{"n_layer": 8, "d_model": 64, "n_head": 2, "n_kv_head": 1, "head_dim": 64, "d_mlp": 192, "vocab_size": 8192, "activation": "swiglu", "norm": "rmsnorm", "norm_place": "pre", "norm_eps": 1e-06, "positions": "rope", "rope_base": 15200.0, "rope_fraction": 1.0, "qk_norm": false, "attn_scale": 0.125, "bias": "none", "tie_embeddings": false, "parallel_block": false, "extras": ["local attention windows", "capped logits"], "init": "trunc", "init_std_qkv": 0.0499, "init_std_o": 0.0352, "init_std_up": 0.0499, "init_std_down": 0.0, "optimizer": "muon_variant", "lr": 0.00541, "beta1": 0.95, "weight_decay": 0.0085, "lr_head": 0.0054, "grad_clip": 0.5, "warmup_steps": 200, "schedule": "cos", "final_lr_fraction": 0.0, "batch_tokens": 8192, "seq_len": 256, "doc_mask": true, "train_tokens": 89650000, "steps": 10944, "dataset": "wikipedia_en"}
Each number is 128 + 32 x the weight over its row's rms, rounded and kept within 0 to 255. Layers, rows and columns count from 0. Numbers have three digits each. The size before them is the row's rms in percent of the matrix's.

# layer 4 MLP gate, 192x64, rms 0.209, rows 48-119, columns 0-63
102:088161117151070152074128113085115100124184096130115159113135185144080130181119101115122145134147074141187159100179156182135085153161156141141124131121142145100211109123065128185126119128164134
113:172122128171143146138153161167075154133106094190133205106110158112143081157158101154126135120119132162136139129083151069125208125096196104152138099095096148119158088160089096152084111140148165
087:107129156117176158149134133080211156150152171140143136178142040201154148101150106136154139161141164126108150081157164070138122123112114161108151094167091098079094110128134091121125113131083089
091:109167069111139123152146104187129157071069118156124119123117108104125086100098134138197167188108117156149148158175159109103113155165154156112064162148134112097193118114130174172133148087158086
105:131154194132085138149100129152111068114094132140116108086123079152131095124108118162137111196164130082105199151148110079080159160144213161115170138192115127114099128077136097121101127133136103
098:130087159131103074073150131104070160157139054114162158097110121097125178166100111119132134145137131132154130108112147119148128171135102069032183138129163115099108074132094154106072108135080127
103:100084122084121125108166111172099086107156129124112173111171125156194099111127100153081132121159133126102177103131140089114158100162173145080085148086089115164170133104117178170182131132116040
112:087145041155195160161158106131125148166164069098150145153144104140089109157123143143140152116163090095147092113099135118055143200121165153074173132169125105120087119143139134146091142080144120
104:082151129159124079113109129157194149167127110175142137170154126150107142093123132104158174154120181114108175163168125137120078143095047086130106134071108088155125115160157141079067120067147131
106:132150140129111148108128145161138083114136109165150158171128101111163084128128130165103097104060123184168104145108160053115129134120112101066167137059069129102056112117092120106149140093131201
091:097148093093074100148106109112115101110097129093097177078120129075124108152158124097088082099193105089142117145061139112187170095126131113186099156117151097126096112099068070097157110118107148
100:169194116161174164038157185116105122129104156156104125210129078110092105107113147143124127144142112156159113164108157147170118128167072104119154154164081126125147088164119064113131130160147123
101:134143110198153115182148162101119092095153144142069131125161113171144108144158129121119130106166124044097152062073167106087150108172159120096110154140117175137104076079109089101156151085141111
113:122118112129113149096117122088136094066108112128110084171171190155140127110171079137179104119105106121168163121156113120120093124154085159179146072122146063114146148183126170181086159168177168
097:081093157087131132173151105141120128072171089129193144101119143139153153159068121102102075103117156164143104147125194127116096086146125147091159156105097052118119143149163145169100131073186148
109:097121116104140118146198113192170107085149211176131164105122159167078117128104111172148094108110131099138167119118138163079152101176152188103149157150160128141101103162136117146078132062109114
112:131079135214128158099150108145155099137090087156136104082109117098130108144118092140118151094114082136150083081149119116090224113085085167114082114120103149126062155167135098131149099093164113
101:133198143138106162142097073161146113127126132118142072111055131159135148125074132184176122093119138126118131133150080111138105182095207117104087165149146114082183123103170146161112167114174108
102:084125083104126145088138121117174081136144124105108083134122147044125071174092091095107086126134124108171139090155144106133130198122126136124115054110130138132078135194074148146099103184107146
098:133163212170138118099157151108145123117106124092097105155162129142119162095116145187138112123125149071060131157079123091135135056114134108101109147155152041120156166154097072139154122119145179
111:124131096217141068136120128168155095138190142167127145120146151099091078100167105148180137119164115121176084099098165140127089149125128112135170124097135184100138157096145129177110158152196178
100:139183139125170086147138104105157133196134100127139173120144079147164063127074093147135124098148102143080162082144129142116167081130152098130111047148178168124109136086131108147074119119187162
089:101164126092127165125134131127147156120079135144148039146158199154131180146131078146178123174120152161113120136110165161132111122062116143120141127177166212096154151162120121088141144064144147
108:153121160092103117180103161146175083161157119116126124094073179079118113142130118129110124085166108110085137076138156108104143139123092124107083185175121070136198104149091137117205151134164088
103:081109090119140174058130090109112149075121137134151159134147096148124140173111134148160125094141116115103098135140121141126200126100218149166086128142192118090079134164181105171156123175172103
093:151118134128106147117119146101185158134153095120095109160109112140098148106119097119158107191124146151120202172069215101183112130083179123098074108118092094146113187102089103161134140126092098
088:091093071107137052132125137163161171143144135138058169159140112163106087149114125096143110061114102056127122068083139125140114084143099121135105098103129168089086165117088134163117095124113178
102:150199151157112073142151178153163082138161080099105112163140088152126130114106129122129093113130096151127066141106150138140131129106143127102154130075059130129146055170195158098099166087183134
111:124158056135082127175116085179114097147120159164117101172139144167185112108158116112103119068175169095185130087112084106071120174127163132150073113110148100163115105114137100119128079128128081
120:112118124137111141133148102155133115123095098201185092195128152187179090122147147163114190144135108138145149119119147152148116096159180182130189111150159153100049158105078110139157140091162119
082:114089081121167173121189160087105138112139131083116134110146102135149119071172092216101092086097160132210141133144106071109145134116123142122134142090146071048118129133132089129136098136127116
104:109165106090130112097149073102083181140070111139107129161176189111184097172167083092110152174114130129130151178119153125154087109101144170184169121145120073135127085094150116098118161144175139
106:160092156173132122188172096124221161141107109126093117116118241142155112124150143086146126076139132120126161078090148142093100104167091126094093110140141083166106116122151143118135095121132168
103:107145136114149136161111159146102094153136165109180149182111110132076151144201107110115142091206119082138111102104146129151132067151132154137107159156091139073092039178083142155114102124156119
093:089132104191058163147158157157099131103131172108078131093165096090118126190126112152114120175123153163118161100156175125115103114101125142090115166042115165127121149149128139095188122090124066
083:116098148141111119057126154087173168100070132127151099160179117095122114129135151131135109132122158137131186140122083166158136194129045117184170149081131107120113053120114099127143182095156149
086:081121184126147088075124128126171187095118113137125131158074111128171087194081190071130074145124149108132099112152076164075108120139087120162143146176109127102130123154105098141127185158141158
103:129120103143122115107131155143083147126094065151090131076169124110144097142163117075155134124132123160187090110045077093134096127133119080150106139115106111096130075189097154100096166181188158
088:168103165159101107081121143120082155118107134144148187145093155167157175129105150141146131155097123136132155150123069149159118134101087164143181057120189147193116158097153166174124107107051108
116:084108137113151059168110210104152111174115121126104178079105104174128133173135072128085168137127144144088121102145137081101162125124086168151080098130124094089152067149115132151159098114185128
096:086197093131163137162129175150109108109142147144100144093098108118094157150116131052084101149136126173150122087174141145148150142113188139077151104179154114099146099120190180099127164067165154
103:081114164141118084143175080131147110142125130137165113128212156096093028101157132165161136125092121133076182136157104089135152091118200115143122119146115118115136148123180099177103157147163118
097:160145058142116119201175149145186133177121140199109155180123119115135151173074104157146098169116121168178130131139144124165089103098130140088111116078146101108192137105160090131100154121123166
110:102197136100120166115179105122155134066096133159083157136134123103152148181172084165108155101148076138196127075107167130087081118123109150166064118079135140127124082160119119122124175168146142
101:124103136177165160189102133140162138092149093160131142145110119131067084135157090160085049112148151108131137104139169127116161128106131112128128083192149079083110109117124104066129062138053119
104:132171123092143096101109145153121069078164146064101133119098127084105088150148139083157133130119162170163134137093161109175122165084155115132138126149077078158041092135162175107134137102129193
098:134108118125116094146141152103110115204164145121097142150107160081120062133105138110112125137068106094094186088143134130211147174166066094151176142173101102141109137110121142131090182174110093
098:061151140141116095195139092110147141191177080142120162120091110162155100162201093081133088134138126124083146163120112166160182102142135111143122118089176143107068095173119118126086149095137148
084:165071109117132054072139153089120063162143163115165143119096085161167106144150109172129076100185126139098122138086144154096130184150144183152134100141158102137053153103135144138106125113152166
104:111136086119116056111083184077108121139097094096137136133102144094128050167118124164160146095132109095135129108166165133104179135101151130161138157173123188093083203148188140128109096119148101
091:138129130180105116100125040135120131143157105193156121192135109121094102146141066092134057140104107088044093149129119151125136102148150157176148139112165097144119149160155142191132095114102095
097:078110139071092077141107105070076171147178090104104154118131069107105134184134162092168113111144119091164183162161128154110148146137126157102130158139136102051100095126146124064086115130151132
115:128138154148118142148058087123146189123121122078097140083102138169199084119139124115110170105071127202099155125137134182132119074189121137128172074162134079125115078143135102143091122101148137
095:066108087104095134104158119080160060134128115137128185092051144162135107164118157092122174095162100156200132115197125196142116156115088135139120113113145132118102100118172095106169151126145133
093:102052179161103168138157118189161088118145136140219104072113173127093084099137138131187116102096111131114104137126111149100147063126090179126125109154159132118114123116091090073136126124089132
098:115117083149171190104119143125064138118122080109164147175113065101175121175129178163107087185139096109067122140097109104102103112165143148114131072161125055090138119127122121181115103140106125
093:200113111163122134173134123140102167173147103101139134056177124089145090159089163118154139098114189141149171158082157082159174090124166108081057108140122144145106134160106108122121067106125118
095:110175182088104144138160080130075060138108079192104137104146110134040090147159143151143107157131163112148105096133110136134138106136158204102115149207144110111118148119090122091110125099163126
105:160108093083157128139103134073152136073161095113110145195134149157155034099092115105174136154180149146116098155067111140153164125171114108164167086125190092148136107148125115094146130157146100
105:081140120171116060118075104150143134070108117191117122136150146078126112144121144161158164149159087114096117145042094144117149118156098144165112112173184091108099156161095102075153080160119103
092:126114112142124146136087197169154129157132098167102073167134138079108107176121143169098096159113136161077074162132106060120121161118126099119114175100176160114119158180193171102105126141156080
097:161155072128056090152114118123120137130121102154123176129176167150124121147111104139132171201135161072124137142147085149160142128164136167135131121161184128158098084118101052123090075059130164
087:103064164158102146152122160173165164135142128115152138153103138075135114116121170170134148138077098128095099096112082151113204160113155176090147182182112118132099154108154146102144215138154087
100:138112097117120138126131126093141153106083139104118125129139194152135071080101152149103132077111127104095161129098164119143151102050205178084095106128137048065142150081080147116163144110113139
106:083105103177139111188163141205169115107103069155179096170126143159131101112074150148114082152109132138118089122122136140063113054119106111074131163131122108100102124093149103124194112113125162
094:157168108107068137118087113168140120080147133080176159118149103165160057137118104153144134176161158149154083210108117143109153123114147125068142194121081113080129124173129143069125124117139153
106:104147135115172113173109107055150123124066102091066168120129134103167128075129118110088215099149117118078165100113138138128167104108162146109125154184152113117093067093163120118134149070101124
092:120101130112137105129118160173146149149147114108064140099103111096130153119119127087177174126068214176191087172126109148181145082110087133125070145076159149154129121117172115077144127094156129
096:136126105102136099102113132130158160089166135143110067144100196085091168128175092172127129127081132119163103151086069088150163127059133167137086180157174134113123108097167113107136137070166090
078:081108132105086096106126109188114121129097145120171132125149162130148182182108097141140147134116174136195147130110065220129098087177170152130115168106144144100094105108155133128156103083066157
093:087157143108112127098158112168179107076140117109127115116209130098131068170152140141155134117173174122098145123095183101136133103049108132151117068148137192158123138089115093107137151204133135
099:133108112138104180159127185108128060168094126129118105144120171100126113109125099132177123081117137101127132147106113048126150177091211161168147134117196139138094120060126103084122110088097097
# layer 4 MLP up, 192x64, rms 0.213, rows 48-118, columns 0-63
114:161153140119094106107144124098109118053112116123150121118111127104139155051153215176068115158179130130192130134109143126199109142093109129122124106156130123051161147104172136173092121154116151
109:171147193088092059157108101084096151156121122070112146089164133069147143202148116104144147132157147137176152081139072133120080117100095098140097115107133154110156096112170170146147117131080160
105:154153151160143162136146116072108084120121073110149108202102113197138191104147112098134099126177228151145146137102133078112136108096165107088170145113097098113152187116141127161130113120141112
095:141144176103141093150087160136110101161166074157101051201134155096147148181124138156122099155092112161065058162071088132142119119109123130155117099094153150151146111154115139117149169187117138
110:176139067174118148086119110114127126165138154107140178127152153113097144099108125103128099097109086046091128122085169140090144060104070114092100161155163164141124171179082078141157152130157150
112:159126144147086099068118159122129169122117103159132164055143050147135129120095098121083100129094056105148119139108078168155123090173143083113158104169147127153135094148135110192067163138122098
106:105143153137109121120134114140105115188180103113117165074179117124122203127119140107130112061149165103122101084143114120105151083148049121130132174208137125140131121115114121129204167114074177
109:076113126089126086116148111152135090133150107181156101094194140121091121165157122132121176116179162119141146159079109153089116135142104162151116114059173077162107157114199112057177115106108116
101:094185094154132153107141099145095169137108121173139098107150100127174121113101145123124096149122128100178183118152116153126047157124093090072095091114119141121187099124162211064137146075114118
115:129092170104140115154123165172180106097137116118134164137125166121092120125137148077139134125169178167211168122157135070149130160114178095057078176086133115118093152138138119073139098069115126
104:081171083130140085140113095084174193091077135136111112117145156076114119165095104098113136181111176131127135159115130122114164125151110110097159153125144126151129063071089128174219124137094164
091:156089140105156183119144157152155153080096131120204151061098119107143109107134122056150132132128131127120133131098139136168095174079098147077188070136088108190109191111116145150115115088140107
089:132109144106107165130082095132218200204147128151095115122170143078138150111143102148171112135097169127107076184135117104162169082084125111145162118080126137108101172128108161133150100141124075
100:137146138116079102160144105115172126094182132102111159108131157113095115087098170205127108137196158098125119129073171151137130162088163113076175111140111134169113165114148131060086112076097082
101:097142133125124148104080115095140129065065113134144137156147186153161165135180149124128131076108161153085146095103075088145075072108156074124092122164133130153093165164144163136127176116079073
095:158122110142163097156088149120164101101130154132168136131073159159132115149101146101131164110200104084105115123141130111024169146124144104199107084188112056143100096151151138096102106132111145
117:140142130117151121150137105221128092102040119116151184171141163107121183136158075110130115078121081138121136142113098188119138188080155173128080102131129094198134102151147130114127124122145141
107:088094112140199114139189115110128120157114111132121144142140129171204091168155090115097144160136110139091107159121181160095102151126058198070151139087126192130121137167167115169096129134107121
109:124103217143138092059168155139117115149127180156153116152122118075080147183118102103128138130151153163147129063131140150102144102092166085159157164161089120191149079100094115103145117109131177
097:121135139128126114092064103151064148110112098098107135158106154138175067174177116164088144124089090197170105125138081148165084160161171144107061119137121117177111093111147135118150154091086152
092:150150120112094134071121105104114153121095131149132109114135118099131141108199181159093155117171182124160124110116154166089099208199122180113122143123092115105095160074152100163188064112120143
101:128196136160101170107127101067157128128128132181115132151091185168078096141163125184128139065141125073110121099139157126107160200159114156166185156159120112101082087128159161113119130129086146
081:135138117147111110090122117156159084097093149133109149125148089169149098162080158155109090117111124134158107166117079136106096105121137094193140137118057034152160199154149081143105187168112138
101:124117146185109135094078130177140137149108092129174101068126135141068073133145117188111168087139116140132112185144124157147134146141170176104134138104077055153124136178126065092151109091154091
120:202100215068084089130116157121122095118161117108147186078151130136141101093104110119157101172185132130095126126106176104148137136150118168111112123120069133163113111110105135085130081126116205
105:114103094117084167108112182140116092127141127166129096154196129132148131108099162092185122117091114178150151185131093111117094159122109109101108106059088124130140117180143094124135158020109164
081:136103190103098084151081180091105140150127109157158117086124082053175134111163163099130127151144101176157159154127100148145074149132098047121162139150105127108158108179160146176163135155146099
108:135091136101185143168136161158121136156049143109128100136164120077083088108110180179168122168135084098081125122112166101122168170169126169121114176163118117075178141161119132071139131106163156
109:179176147167113152131147087159090146072098194119111125129101103122137113103099139149105132093184159162184103166077064104130178142129173126125085166136167113080135092155086138141158135134189111
105:142122092187146121114114134122164102147179066116090165161146172114170100165133123142134132166085099114135115144167093131126083095198141084202156137056118163096138114135100138168125060106125100
088:130095100133106157132098153170110158150167111147125129071187106118119113148129111094121100120139118123101036142146157081105175160125094164145130168190134163135065169098196108111183108120103181
110:105117127134156161110110090186122135107163153092159132154123094127155142097092109130106125137044091118156094136109138145113132064040159119138121151209142161116129073076135123106142114108145210
101:129141178142093152103126092053178168130099067161165072107149116209121123141154095146119085130115102126092179083127125164171168109105166100184124106114109134096150131171120125138155163077138130
097:111119098161067142128123127107181088124116104118090093075113132126141206148080109146127156188083140181073097148078137143098142099117166172096147117162149092138073156155110110175082151115127090
090:154121148116093092144133167034105116159099167074171137123111143070094160172131121140125106131105079162131126133115115183158117130123157073135072190164190109153162090136143124124073129119117084
118:097110137196169136150161161191117201163116095130098143135082105093130140133130181147159110098106151105121092085146147122087127109129088038147111127129151116109067107118138136111079148127197166
087:180203077134145152171112189116078117111099168141137138104161151174123190145139124169098152133140129144124148093087062176158157087151176078107161102162093112136118152138164110090101106129121097
091:129128153121121097061170100088066212129167147098099158095119166114067158132147104098113157105110145128163188115144146136136123141137073100120152153089135187145102111125169130190087088084135118
092:131133081127168101087152167136067089131156107163115091115184147094103093116126186095166102126124058098122071067105144159074105125088112129139166149181153148155137103155167135124127125118169185
114:112166110078166156118098041172052179107094176147101100146079107163112155151126105214091099106160092137117124097097151107136110103144165131093111127119103140151127114149115102110180158123135095
096:083171131155141105067080103095108067141090106116138156100121124131086127149124074154173129179155082138083168100182116143169102157073169097144150095159150143129109164079091158128150144099178112
102:120095124131135156126190140139209154092156089123124157163217143037179131067097110126170114093146112125131164142132059164147127149100162163101133121155093118087102133142127141109139113136131096
114:198121151103119116139151155185139106115105147131128114215148152133143154105116143124126053126109114089089106124156075117195139128096113084110135106158153072105124136100144133057095168080188148
097:134118112101182082163099159176066096172144113170136147132055183194140145082149175102193109106106143153134110111135117154133154161122162090137093070143140132118168131155127109119168140170172144
084:114088114083205121143156117149104166144122152128175135135152144129180146122164179110108109167079143098106109116123092072152171156109163167123103162148148157153184139072151170143174190069158129
090:167157133119101136091122137112111156115059153170096138120143118152166135096113141155059168132111131126062126071119076142141116189107111132141098143123203129137154207156119082127143159168170071
099:142124141093081141157157109092106084109166099134099181160163089114118152144114067105112151188152104170128101140148127167163145143132110084098166116164144117125072180134171092114137139158212196
105:181123112163167129136164098145176095153099170130145147182142177197161143088105162065074132130158101095141132075149166126122076067078136141102133152107115134088130124120143078105098148090126171
092:148114175143097087154107121107107107138124085124121175198121063094141123188160101140126146090129113099131152130113146109135100108144180158143071100149153101097077161176075144213149103182131153
092:117159099153119155143145115166188150130178159143140121160139058143074116101107142110127184176112145106065120076146143137094158114091137078121161135164128139144129111133167090215169132071085110
091:108149192160143175155140148153190121116154082102147102094103094112137147179121060128159130132100149127113136081121102131116168043165113162135089180096104142154128115150087193077132167138150152
092:127130168108100100164091144116142134147160111161099148109170143204129179185068134119117149173105138164110134091133103167106106172072118129084209153131166107075133130143132092139143059117112087
102:135055121129131098143158145145148081015156109130154161123166113129155132130143166162106054133129133126145132168067094097149119130081160121182130100108169158103116112093153146101173113122105075
104:082145133093162150113200177132160120102165116110138120167132083139131148190137129167136145134138146180082140124070160145128085130110097094154075092108057142080185158102168136155131113070102122
090:139134126166174161166125103139156086137156119154127176172165123140147029149063110064142130112109108131199170127119142133118129107093128127145140117099117086166064139088119103116117062177144159
112:152124150209158124151136131165131162151098158103082172110128072118137103113083129147128081187113115114114180185189122140100132139122181191100094086140086144074160172108134175118136123158126154
094:137159123133167083169114079159118074130123150085094145148137127147135166169189101152142063130145162116168117170064141172102104196105165123133191105149163172156130173124173155146115148128146163
095:167165158116137094150157082150099106118109140115145095131104169164077164160126118211123127169169165128122080104175123165181146115145104192110129150133213133113085155079141148122177134102159124
099:155102195169142099131099124098126075127163137155120150130126148119153196081096086135189125082110167120116114145110092155177128101164047141069123133102167181194135130151144111106123166118118158
100:155133136129183124088104178085146122138114099147089156081084092160093150133128192057114099093155169129097086140111114116170184107126158101142180152150156133173123055093160130135174158131097142
102:150123069127120150104164123210124101104169134093161067164179118155109184101108154140185109119117120125172094095158116112194117131135132113064191156166138163127109150166162095134154116146098102
098:142083070121053116151135123139148144128101058170150156117195100152162076101143130170121086192091124084162154153160127127139065150093115147110161127129124167127143102127101129100175123112076173
099:137164165140108097115116150102133082131104135124170159156166116171160176131106146115112134105165134074100191141162083209118148122106075033137162168120105137164079113177116126147135099118114168
103:074098091135173165129162131131134190113083154134127081133095110112114098203160124145136080111105154165146110157115144121135151167139130179119047177155129085096129162124126144141134182209156107
096:127129128156134135179200092158124100137131103109098183128110115098113106149075117185087118133138164138147185136136100166074078091168103112153076103133073139091174107093111141068103147072104104
087:123117100108199103149139154210149189152095087134169151073136161122125176080113086135198150050115133141084108087106159169096087152146129167113102141123121156138098107124105111147137108108146131
108:100175166161143190115149174124117124117141079095216150096118142185148139081149154170147147110167137160150072177115142134074148117159112101175150126136105197118166139088141135110077147119150116
089:051145162145080112097153128104121152110174129063122136158105095193118147065131090164181164155118143127105106135092134080144108104101071124113098166065142083143151095157128099157090128100105160
090:080134163090167154134125173165074152145100195138124129217143152152130164087107108121137075123135123169138107087120068115110123103110115133121074144154115171101085128153201137122108136095062117
093:156130152061060112125123144103171136140101088171143148101124063167113156132106108177151162118088048095126183144176158124112145103179091121114163107148157109132164088154150118150122149113084182
110:101103161158108163109132194155187079103133095167080134059187122120105142113101133074125105116108148171166098087152135139121152076116145075117139169165136159092105058119132132122147118182097105
# layer 4 MLP down (transposed), 192x64, rms 0.0637, rows 48-118, columns 0-63
096:119132071109061148106143088153114134152146115103114105123141104138143096088140108084077144066132091185173138104090135164178091161142159093136191096109138126172098198092135124175082133144085130
115:047185103143172137108093147073151162123148104082177077166127102151125195087138153146084133144142145086129127130152154154092143116125117132130110138202143062106156145110167137174088130097117092
107:145173113154129141147173185136152141152078192124095139154121096149137149047100110161147117126163174148183111127172087114111119145140148103122091081152151102108116107102129093099087162070060076
104:122142127072183127144090162136127085151129120060128126120132137161077172128140130121084066095080187144148137108112110106130069199088142140177131076095178090096152134165161133147124082129158112
108:104149084148170150114050148159138143120121093074171174120126152150098083185141129144191105131114108170140116102089179103156114134146153175154154087168166078148159108150178115140138157080169100
101:127126101123102078068058160076118097113079104134170168085095128123060086133090124139143136148147123098131114117084115183135104131120160093082161156195125115134089164115085162106141104137068101
098:120115128131131101214126133191126149097159101114157167158060097130149141135110055122088134119141100192095137158145164126148102125121130182088125202099133167119071072167139106149144149134158114
096:093101119145144158111133079165158092146092052120202095159160112132106169127122148123095129087129113091089107077113118104134165120131152068118148128146108239122157119129108143148175178131154111
101:109136141132136094177104212178102110125132136126145095106114126089064115182129128150172110077120100160102054179186133107112167108124130152127099175181094108132110162150075127084152124166149126
101:122124105165171110130106055072115189129098140150057111122133151160092191157113153149174167141113179113135164085128132169138158065173122125160098113134177174102150119119134178138153178124145130
091:150149141098203140161149109098140127129161149116106109121157096161105159082115108101130117068131068130128163172123155099129061122163136158185132140124103102106191199117089133106090126071151192
101:103156103126131183115086152164115125168122117071167152060088131141196101187098080126179125135138072083136129143195121142091168163093110170115161109116104163144124187125146109115151140093131106
103:124133155106169151058150162153120160089069108172146178041132153153116168165129140130167152088102155083126143109194108134153188123108139102119129059103159166153178099119151133130125141135108101
126:065140116135099128155086164145152146193105169112086188094125076129150178164110166161114141141143154123138126106089114136185160129109094152087102126124123136154095136055142060136097084072131088
100:110168181089119135150080127153157044103116135155155128083159146134111102180156148084128130159156113089042169127102092152120110123127175087123107119070124099096198093139111135168107123127119167
105:150164162100083174113134148059162159118106076109132102134142123093098149124150183119079184137115100080126099135200127155124100165102171083117123098157136131155142147163149152125113083201161078
104:150077062104131071121122132173140075117183120158151068135089214150142101159149114078103119130126131079064099115090137164128129138085136145137159088099161169107122119137091126113103130124099073
091:101162157169082135098129116102133156163089140220111166123105119146130129132071139115146089151186160105133125106117138081092109088173153134144141123217115094184106140085075123120119135111084083
110:141120100191151085068125140120102125117144049169128134129130091089128141116121100115159155146082104166093118101130190104133148079143065128109104153135101187131103105095087188202142172125140137
094:120121108132121179092084114149147148147130105124123150135148172136090111093105090161163134153144122144205099140110071090097085134203138160104180128183071088109125110143170165163113096066149085
100:066132094104138163089090090091138148089109098131120121099117156156114139123121134170133115104125063134048150143121135169102141169084186070129116125121176075087209129176129157123158120108142090
101:109152100164097146045079134139168095132098087162115129121131162139165118125148191168155114121095069143158131142082154096155086149098129111138167103115147105118171106111102031148079110144142085
099:129125149134099083111115147083149086111161166121129187172135106104166116084220104111091132095094172071112111156168143120119192132144123120148131074130145060125134128141186138143147125127053132
092:146113114125166153141155156162143150125107116035124134091114117130074144137144138223062100130105104101094145111147088110076167126163097131178084150158098171138119108100109091072137087152136099
116:119103100127141188078123151106140146109121113169089115134090155096148157136217145100114186077108127109169114100113076181137148129094100132144159120167171149087141112077103126155136153132074051
097:120102145192144082108138090130088194078105166138127172187136137172121157148171102175130087123128221107098129167089123142127116118149117160116077131127166125117108141165098152135150153057163133
096:156120082161120163103097130145150097128131052098127153178112158116106111124108089146146096157139106123151123099095176073118139086161169172168168091157189099110130106112122114136102153016135137
117:136138102099159134100106122125124156155150197119071156067167133085100174072146140124173115168153121107091114099110135108083148122142060164096132147151192083128095159151154087112086095080121171
103:115114129101066064184148067100108165096191096157124085159114139110116083153113090116095133081131123114067145191114145110093106108155138155133117154091043134122082166156142128151119104103117143
130:168129127173170131081121164117115162123167120159136146102135181112152117159080164118144172071085168200123145184108097121131207147082123171121089099119096166146138140109092168143149127087112169
097:106174196080125073136073161140186123132131154186114094151100125140143158157174158106115187131164066148057118147115138173105100132125120123121094124147056153178128146134106180147141130113133115
112:073118066190122176128131127145106167103091140114192175145163177143100123104112130147135095128171100097108143080140203143087110087167158112182147130075168112099136090170140116119161089116133137
102:115176152162145126131129116159081141153172167080131194095158154097141161182162082214171156088169125085147082163162101107171124125153159100103126151152119144165135132122120118082156081157109138
100:105127077159067082144075119130130093149161133114126123077104108150140086182097165162105106139162152095142143135049159098098167097057115143053155104146151138141119175154142120158172110140102103
083:171155137079172173085105142086181148089150188141083113120162161176154076141187136119147130125100114135072144134122110096131162140089122195169129162130113097096140092116122150168129104084073166
113:094127053092102147109108077113109200088168144086088138132157144142137120107101110104093128136092045148150166123123092122085150148155125108101149180086142183126110071126148138111142115196155100
097:128097173079140105133143186130165117151115164129096143127089116115133113143163111102153136168117139122149142141180213105112117140149197227141151128132165055139125186142129147094130100165081149
106:117105146098149113147044141143141095169146151087164104152126100180114179060138126162076096178120072103120125096127155115161148100161160157093136109181125089137171100155103105153172138164104077
093:103143166178065180136072152137177163133122178064102143112047126163092129195120138126127170117140134095195150170174101171121146105113134134091137140086124132148152167145133120143104140094112100
089:106083131157148144093121176150113099114096127144127111122115082136202147127137142076108133112157143086176077080128102119172110162142111125177106140201176211137136148112118104064151146167109083
095:187119126130114124152139172154217178103185119180133086177157113110112152069112107107128139093136087162127063150142174171125131143103136126061138127103145109176172105179164132152136124134115158
103:135158114115161160120118136148103070094068144163078094145107144137157217102168076107206151119201098098090120179084131131111132143085155132133159129118123171146089135085126133137132156090112116
095:147132096099115083147117117124122108135129105137057135134109151114104113119183162093065157087161158141113200135142200114058122125164113126084134096115133126164082149128128081083134076170143198
093:104121080122132172148142125156120151137132202160149160119142110146130131172056136054133082160121161174134119151113076129112124097110128116163096116171133117123125215102145164123152070085162063
089:139150166126106052131110092119138083193118131183108131138130129195145122170091153120128143151166090105191070150055121153161177109144139115051122129098129111178136105141173119136112137107139100
091:149118116155063076114107142102134178128077169151157144105105098131173134089049080162141149147109156094138109071176092174124157128167101099161116126102127176088117153104115138143104098171125061
099:135125069157171102178101101151124137124127086165164142165153167152170198157170146161090108152075137079079112090113186119117175099125113130153096115169147133152083128088099177123125123110080168
093:114104112089175118123157170089118177186087138151097158135096168098132110141138155177111137124136131096151122135135175097100147089058139197177182099134103120061071097141108109093096166099140148
086:118146130150088140133122173157176172165125192136137074083166141133182093147106147163136138127119136208092091153101117159119101158154118152100144193135059077133148099123147107053138135099155121
096:119109168136078105093130101105075079076058115079117116136111193125108130118175094064165101177105107066181095136103139120150147095171110120140088145103118144107148102166117101087081124140126118
095:099140158098109124125114139132119152141122178131109144115101109157196179119092094224079124180177054132114117140141154145181157173126141117170157068115189116128088121127151165108118154093125143
094:158109151166113131085122093107091154115082134056113149132081112167096114182087104150155143152140081103099198164115135154150155107184077145164157110152105120125084145119107091120087101069086170
093:152147125179124083153168188133122167127126143143144099140137145129079164109111143035122116141189090136187126157155142098126184107119087154066176156121160145124118151124118124180131117089199162
094:119101091124088099131136086122068088151150123152145152118109171132111128051100115101150125087118093088187125146201135140160166162076182132083161157108123180180137086181149141128139127165111144
090:081173051154164161105122152158127109123107151099127084127095108177113120128118174141137128168164136132169122147110230120111127116112182167150067143149151174114120148167160096128187133120148076
115:136057147130175109138149116141083086133171153122179058126106086126067114136114159097136164184130132118111110183174093147107071127164147180197119158130128134121094127140079086138172142136108101
095:166194183103166127100109062112149186160141162114135102104143143115153136119116106128121093153115084111128110087145122134098119122145162087087152168160106080174180093116151133106185148104220157
104:082088143091090116101132088127127159142108137059112083081083134120128122092163183095120154144106104067140196104139096150183086191133116080135133137119162168104096140081171142126081125111126161
113:159101100079137132141131145116172150134114127141075126155168191130129070109155115129177189109137208106088178137074080108087149163149161145155144109111187128097116078091144160097157126143117091
100:189091125109141173117156151133114132115134116101108129125134084128199130175124138141183138113110107145172127064195119088149078202120152084066164142159086145132144076141123191140087120110130123
096:163096181125157069172105108080127204140108167099151191185141134168106147167182109136157131175059133118110127125200112125107112118131090155139117135149126142151122157171128153136078150117146174
099:198159082077132137168132120161060098101169095149137135082125190169148151106134102063095168114099192137127146132111102146158144090162150137203099152184154135150125130081130105111131122136120112
112:135073111124072117128101173177132186185121150141113125122140142112166089166212116128094138176073166197151078148125136088164157165102140147121144127110126096127166111097141139103097143109180088
100:116099111141070109163134128129152114109117129079115183092155112153080122102141139106149184142152100125145185154207094108149138084129088110119184143171139206116053117170125163117122121093172109
099:131101137089108094092068191168159208142093124155133105148174184119170161150106170165092076094129132142134121171106104109121155135088148129130135113129097120081078171106159103097099070152137158
084:156089216089119156176134088155099117167153148078109142143121116159139131097131149137113108145128076124105141170170148091132110102190062080120153143110151044124184107159159142171132097128127108
102:047163101167096144116121114100126162145128141085182145121057104098136110107111130111124108185133162108105156164167172121105156083144112053132097095210097069154088116111128143117157134146134141
096:150131111131153126146159159124142171101129111128083088110144121127083108123106140090096132194102162171206103161159090196197159117139108083131113091129068188152108189125116148106155128120076128
089:228078127163109169184067165123142101146149083145129144071135098165117094164135176126154160168087111124128125150169179104134152120125117114150145112099129140158124128114141102179165052097114137
102:195155052170120124129087098129093086124159158081135122102170114096104070132161148107156175141181144107158084147123120111108148071106171149108117123156197114138088173074141127125092095131116102
116:152149120118161104185106153140133081109144090151149095129119136168171148098114115061077156147104131117211129099137099143121095161125131166077074115091073138107181120158091112080098103131147060